config = dict(
    n_layer=13,
    d_model=256,
    n_head=12,
    n_kv_head=12,
    head_dim=32,
    d_mlp=1024,
    vocab_size=2048,
    activation='gelu',
    norm='layernorm',
    norm_place='pre',
    norm_eps=1e-06,
    positions='rope',
    rope_base=12100.0,
    rope_fraction=0.25,
    qk_norm=False,
    attn_scale=0.177,
    bias='all',
    tie_embeddings=False,
    parallel_block=False,
    init='normal',
    init_std_qkv=0.0265,
    init_std_o=0.0,
    init_std_up=0.0265,
    init_std_down=0.0,
    optimizer='adamw',
    lr=0.00135,
    lr_mult_o=1.67,
    beta1=0.95,
    beta2=0.95,
    lr_head=0.00436,
    warmup_steps=241,
    schedule='wsd',
    decay_fraction=0.797,
    decay_shape='linear',
    final_lr_fraction=0.1,
    batch_tokens=[32768, 65536, 98304],
    seq_len=128,
    doc_mask=True,
    train_tokens=832800000,
    steps=13162,
    dataset='wikipedia_en',
)
Each number is 128 + 24 x the weight over its row's rms, rounded and kept within 0 to 255. Layers, rows and columns count from 0. Numbers have three digits each. The size before them is the row's rms in percent of the matrix's.

# layer 3 MLP up, 1024x256, rms 0.126, rows 347-372, columns 128-255
097:147112133138105119121143136116118136151090158149151122157148113096134096135130137144119129115101136110105128112166119138138111162125154150168085136135136128095146082126127089130152159122153100130155116130148108147111120114188105096073127150173165175168139082105142145090171146106143090147113145135099104096183090130128103149162135093149107141150137110155129141115159130096147172111174
098:164117090093116140139155128139133127161148148115148136140134186129133096128090129117162106131138181099141168125081131168115105145095119096163101133147146123116131116134108118139123140131130161104147122126166125123140127126117148119133101107118159134158145183097112148118152092136171108122169115111116121125128123121139131076089145149107087121133090129135136129100130114106125139181124
107:104129128134134121147144069124118114163134126126196146143059142112111129108130084134151137143128134140142114122144119146137097148132109097119116123133121112087152096125120142145058129122123117155101157158175121120141089136134141148151121136128138118116121125161143132151147101147148122166142118151105132120126144141144092093086120127104154151098163114154129099186092142137143148102133
099:166158127133114141152111102127121134132134099142120156122162160119085149098104160142135114169128134146123160107091138147147104117135153072117177187114144178094127114153132125151176123132091095133127128133110099102115150094135154110135135143088147126133132107108126093139108149087186114121134111099149127099087130127122085123096099126145121132092104138164134081150120135112148156151115
101:133140135104104111120156113067092093151125123124137139168107104138139113160167096151130202123138108072141114131086125139160080158111146117098156163127080087125168155142153113125140147103123140118157103186099081084134062148156146086152115145143154149162124111141161094123130138148137111115170128114124173104112164133125071094103131132130121127146144147128161151143132124120140123102134
100:168135118152170141151124134122122143149143091096072168137154101126133104141099170100170173108087163095133174083114181112150104127115135116164170139161189162114124107127147116145123170146122130135108151082135136150152148109155150098161152117152133137151079071141102114113153153114141089093140158119111151159127155108108138092102120138133122117089146112160149120149115082153087096110156
092:124122154116100155122153136079103135158106119137084129128115136136118102147098105149117142138118140173122133123129138140151108143133159110159129131161145118136177131134134109116116168141089098156132092142124135131105104107136106168103117073144118162123096127162130126134086045137119096169149092152091126150142109150141129136139118078114085139119127184112166161148154115160136158141130
094:174108146133159118122165170080134141141123110113116181162124122112111143150136104135142133122095115111091125122117163156143160132123104136117113105060127119124111129164149127134113144147098092144111087143097131153080147127145086143128113085162143136103130098163160103151133130156104124128118122123130144158105123113104136087152102145123127138131110128156162113162145088130131170149085
092:166130109086127172176156163124095182120127115115126155165137128136148123117115159141147139161150112132137132123138142144133120115077159117183131089142153110132131161095136120151144140089167153102122119131103147146103158124120133115120136133133098169113114165138147111160139120083131079136106096110144124115130121122098145134126110089122128113138135114118130095139155114113125104147137
097:117114164102113169144116105189140141149116135129083178110114102144100116112144111102155160078105093111110086158135118121126143120124172144133137142166142162115125146145141143117103139121161147150108122100126109124105102143143126154147150126101130115145102178151104126100150132154102158087127138114095095115173123092079152148136131136111112121114135171111177118133121117131097089157105
098:140132133146115135128124118136117130123132151115164155104125147121160102100163151109134155101136138156156120119143084108123172144116109108161139171064175130089094141131144144137157093123107133162129129133122139154137141142166119147090127110122145119112103111158161125115132096119110108092158120103105096117100132097115094167099116171134069137114138128151116104142121168100125113135107
092:112113116183130165117157146114107107135146125106095144116130136136143125136098154181109124109142090160125163110113124171142143144116128122174120138118147135130134096143160134151094064106152062140144126093171147110160148127117140099155119140105136135176094155111166104133129126156108104124108176124106134158169132140142109088134107108119119112098165149127149125135126113130174157153177
105:119127111148142121091150082131158153162066143118157152133124135175125113124172102126143109133098123110099092138124149148163125135144136111115109119154163104130108127130131134113122157148114127148124150093092126185092136103125162166111142140156162116073111107150118110121085086134130148131130116128107121182148156148152156137110111091138100116104169094127160154131135093114101121131086
099:129144129109099122121146120129127147170149143143125152113123150154116114122133129136163146141100149173146154115128094124162139111124143108137139141161121129128137120095153133132098138096133127173162125158139073139128136177124114156124123143098147126117149104135108126091146112106150121129196155148129141107115132112130093116092102118130091168138125108134117116101146116117171134175126
099:137168156118111153112118132159136107151080119174102131110122147089104122130127139125139142113099117116116177061136111119105116168121144093110119187152149116127142111127125169121129123105116115113109143154158119155125127120139113088104119110130141137140087076119135138106113139121149124126151159120138117157133144094092104118150146128135130124107108140120129076120164051079109125110124
100:112124126194147165095181120123159123125145119107160113107109172162187103075129158127086168129126119135122105148086141117137146137093166092133135153132170117129118090114150135128149075128124097119100108081127109115121150112161105116126123134126119126099094163138126138119110131143151124129132109160141095156162147084164115170113174063152090168127115142109164142105173123112115177131146
101:081129146108079163133152102125132132088129126134088149146140085146151108164103104115135114093218163128112137126130099078100102139141146125163107174108128147081120140106089101186145102089113157120160108129122072112124134142141097135129153107149123138138114165140118154105125113171127140154137137081099156172112157132120137132137122088134149142134119102152148096108130137107134160133117
108:178141124138125158136145146185103140163099142151146106093167116089139120108113105127106141115097188115136146127093129182160136135130140127116180103103126133114123122122109131120098113162101106152148104141149150112130129177121133144124116098160164128158154112146124109125142115136142130127171134157146114116100149118107098107107104123149080142124142161125132118112127112085135134152087
101:141110120091049161152112126145106113125138111111097160105158122152128131079106113101158144139128141127136137130103146140127108127112112092113145145111116157106142117082085154098143109141126187159092146070099123124159119186098090134117109128153154132143123152117079110076120078108116135120133162098101157132115187101126134118141130139136111102144122123094147133139127135134118129169167
108:157149136112151112146144117150135135178070116114110131117151106129087140119104154133128133150116123133121124128118148135143120154112114111128151140149131106135120120115101093143130119117139105162156130147107126184081120118136125168128131125105105158120132111096177117092134103134090128124146102140140104055103132108122092157100101108155096210105150090166127068148114123106092147138140
099:171130123167138163141148143178106155092120170098140156065188126101104130133113120125148107162131117150142179084116115146145124127140119081128128096127133160131074158142111144154108122155144098146118124133129150139120138139104170130104130151166097141134131139146145140124123109149153119116111082132121145108115151126120109118133107091104166147141166153131143103166096133127079124100120
096:176120179153157120153175184125129120105156083143118158156123137070111124162118101133123143140161112155126101100141156123135122139138153125135125157127094127139138095128110116117110105117121157113129090135145076115105123117086125172110184070128093152136139132111173125146127149148080048103146163121112133135161144167101116118143093145146129091101173085165141119119119149138138149125135
100:169185133103084168142172133097091099117139181108112118140167120149149120102147125140148149116114130151094160090111127159124102130106095123123115131126139143129125135143114131157124155095092175098088100080103097146128094164088121117153093135141161136140180163167094074143088105129107134129136131131113139103108140130148121087147103141159098101152119112106137141123128138146117177160090
093:131133167120149166097116155164118143131122133141140161130138127140122092112113176130169128112091138120145124141142091143114111129124150137156102126108111099092150082119124144121127101119182128113141130134138065124131134126148061158127121108140092149141101100142116104084122132149129129077123080147116135165103138111114116155136171165124116088147102106148115140148150129127124098147119
093:107112179093111114075108130080113103191124122112106139094094134136157142121117116152143174106129081122113119169121133159130106131150114132120134113150130152127139152108134126135153110136135130125140087133105115151114076127114119148131105146123124144100161138149104155123111139154095151124143116147122114179133174178079135104145111108107137177123166116098159145129131090125138160094168
092:130145156132120148099099139161099068123114095149075115149175150122126131101134124147146148128120149114111096123123160149119127126106146153125156092155175168109137135149120115128156100131185123145131098140177151135137102127108099106123135120121090144128125146165152138148119092100101129095103107131089156109101122157110141104095075131121147187094121101088101129138104104133130135126116
# layer 3 MLP down (transposed), 1024x256, rms 0.128, rows 347-371, columns 128-255
100:132128129146074139139181154128135133125147099127111112157137145123129099187109137140134147145115112092113132098148133154140124136150131158112100124135159092160119102150132116135130121089135140121132146163122183112121160121098168116149133144114081108143148132096062139152165146151116106109063134075134144114086151154126121192156125159144155105111153116131090134131133087138142102144123
099:069106167120146119129101097112131146111110112156140126107121099122148152178121125104140077140150174131137116111132116120139134149122117138143126105162147106124148115126130142139129122151094140119149111145104127137117149123137134153155124118119131103135121084168152139126098117106069138100165101133134142098150144101125163126153109139145106127141152146100150103143113059134131143102102
109:145167092123111140099106094067123159135119121095095111130152065116113179173161131148147105151088108109126167116135097137092179125133081156169084132077169149107112107099168097109134134091114138074071144109107124131147111129127156170151121134135135151135135157148159162127118103124131134132097120117122137076107110123150146133135133115124154125140124146158128109171117110147132155093133
095:119189105103148141087105167120173138103131127079130125135115140109121140137123146117134118116128157122125113149176112131127132125108148164121109121120108148116096113131160105121095097133173132114139080094138173137134104149129116114093138173129110097095147128125142119127141081102121127134153123154116080129124140125159109162140165159135140089182114061159120164133160124138111148089155
104:111132164125120133119113126122158147114146116084103094115116118108092114120106122092156131143146103155130123148104135090090146125132076127122111102122130147129150092121151144149136135127123146096112135159178103164100168109137179133095150114080107146121169148145123109126157114170154086125117106134121113188137104142105142136103155114094172133136140123124135108170138155160123104119121
100:182155141130111108142112160135134108155139162143167172149129108161118135163147106129130149122165119158132114133107118192117096092196145115129133133104123129149125098115129145102139111073140140113103100114098114159117096135130157123120162137096142089120165194149140123097130112150084133114142129102124135105133119143115079188124130149131132171142122161126125117087095137156125120115105
091:138083111126139089137122120163122113151100154123103118140096118101151153114145110105105133136130129102067144145145110139157170091116107118108160101116131143135094154152121129149120124159111149149150176120158121106147081137132175134116105101107130103113120135117137114118118144122126152118108147140119067069109134104136108140118131127168133141111110130150123127145099151111116102113130
090:103135159111130171137105118121058136167086098118192094096168147138102143112112125163173117100115116132143155152114112125102145149131158154147156189152128159125162116098128135131099104126135179092113141115110127074131117133131103116129140134142106120111171162154137120130108119120137138118121135137121105088120132148154096159112138118130143118164131141114097179077115152163115099128117
089:117153123138163105126109139162135102121147105148195150110099127141125115126130132140122144059100125118121107073136118156119098114148146185114110131104112117158135131138104114146142159133100140135128160116133115122111116090115168186164100128149106092138108102126119166119122144158182167142149152119101145114136171154143103126141142126128112130124105102141128168113103137105111141132140
094:127145089120134095120152158124121078142158120131147117147164122141171138165101152099090113125151143131124130118127115128136157165115078169132188100105099161131102116125160096162173078101120103141148172140170128133112132131132134119102113135165094176124182102100098122136110115098110095154102134113128084140093152185167094121110125134167135142104089108133101154111154147119170150117123
095:085108108151160129153113174091143119113112096123138108130136141158126133139126120081133135127130155118065158128131186126126136116135151105142143110145165115162123096153117153125186104143152110106132096141137115118105116121067119131133140134108169132156167158109089144123075138124146110124114142145141121129143138110175122123116116110125127126153124125093095128087151123144129120160138
088:089122120108096077083114113135134129100113139178107111135112178121082165126133124139114117120114133097175136083144146128147132177143090107132094132115137102120139151126100176128119142142123106107111130150113173154113145135126143176148133139118105108129092129134090133082180108096103105108108175138149124129134127138102125133170080094124101132132109102096087172103075124136131127118104
110:132157165152124102100169116134160111140092175149141123127117127158162123171165123126111087174128156182089110111130108099128162141108099171146111157116124121104149155129114103127125165132075116101118168121096083097143125119116137112108172152098142130127109131142133160134173069155138153121128134144105141173142141092102152103136134101137117129087141114138105117137180207096128146146152
097:137149144130142129086147119156101128057137123089160139178135079096120118141172129102117121136138118145139092124183138174096142154109144108163116132148128130087115070134172139075122130159156130125081132147142126143159131080143118122153084141133126094116125154131123112155126155097110155108127133133140136146139132139144128145098157118120082140168110101149118150146093105121114145144126
100:120109123117126121148114164132141110119173107138171159147140126122148101124149126145119066174196115161144122122131135145153105091105191167135114155123131088102128110176130112143125146115087150138152137091126078111115153157120133128163126141138146141109179091122117131166094133118146111158119153083072152101155126145150138094096110121171140148173135104120089130096135160149118101098100
104:119132143119086142131156141142182146157113117112095164131107109076091163130122106097093131090100119137118141114112098146135153135121072137112129125114097170116127176139161145110094171079096147147114133158111141159106120112106142122107088164101149110135103129094121137123121174137121096102144109094137139118079120152142146124139069158121133132139115148110101120107087152103172113162116
105:141163142140150144177154140131108142112119158106150121131175139105123127111124166161140154117128123136083125114121197131076119240117120108096122111162111095133120137119149151116123148140092153107124129116115116145152152155134140126139154167108163091142123098191125097111146168112096144134095101114125119133169140126135135180099138106107158136162125124115146133124165130106127123123128
111:103126136116134131120057133115133158141137140128169158163148096176146080093092111131157121158121073102113083117142134138093137152107170160112110165144102128125148118139188126133068158091097143127113095127146103149155139132101142133133139093120144120096121167166160145108103143142110114135117090101103120134068171157149111108111151151079165142090157109128127138162143142102152121134158
102:144111071132138102127147111102126129119097131112113124147119099079125152102160156110114130128085096157134141137137137144140114141138136138159163131135117138167087134127094095124154117148119109129132112163132173142121093117131179104103151171133137130115124101158129153168128119128108086136143141146080096148146101106134107098166135079132192115101138133122163128117117141170107131127167
108:116112119089140164131131084139151162075151123120103092113099137132141139101199133095127137096126174099140116146117139152086135099121105149145102102142088094136100090128120121143165120135111103106116171121090136155068119079110089116112094146118114124140169133144115133123164101113137079110154154135126112123095136084122151189118155164155120139149115102115105131134154156161120172131154
100:130144124092129108089086097128149133124132142130118109131112108143113184103127106122111149110119116113137167130159146100131137111173161143148123132110168095107122111124149153149131147121145186121061095140139141141119123106140145124095160154091112129119119081115123138124098129111103110132162120145105112132129137136131149127158119074094127151067103114113121130132122130124107149140181
093:119133123092120108082124115109143165168149176092103106104113133112141144126166129105157140101136130092137143147119121125115119112115087140133105095155165142107101166143153125143119149105157100116131173096116148107127104181123170093154072184110162142121120147123094119103146118112127149129136075132156137163129120095081138146110139135112180165151107148107109142171134099122100124114151
102:160118111164132100122160153126122152094147102143149122142134129134148137081133112091126076145145092179081114142141130076153154124138150139158102114167123111143114149189136121123111100153138129172100093126096166109096134135197149088142132126140095144070111066122137156128166135119151162126134125133081168135116113104094166128139135120106114132156137149114166119149113093078135124134146
084:133137082127156129121132101135125075101125158080136106104114168126145072128123117140133143161149098128099127126103132114106121113108149148127134159118130172122154089125113145106131091155085139111126074095157159159097077101125101132115118160138102113098138123155117100153106159077177134151158100154090171091151140161157102127134130143098079123143124140126098153121171141133128100159159
089:163111099138118169171086153145115095097153120181107105134127150120117133124150115107109146124148143134135120076107126141118127097114097127163131142145130094130126100145144156131115172139098138109150138119156145144127160115105134116116148082141138119182117124148130113155148102110139141136137121178138155125122128128156107174119134118131092106094141110137123140092151167090070111166124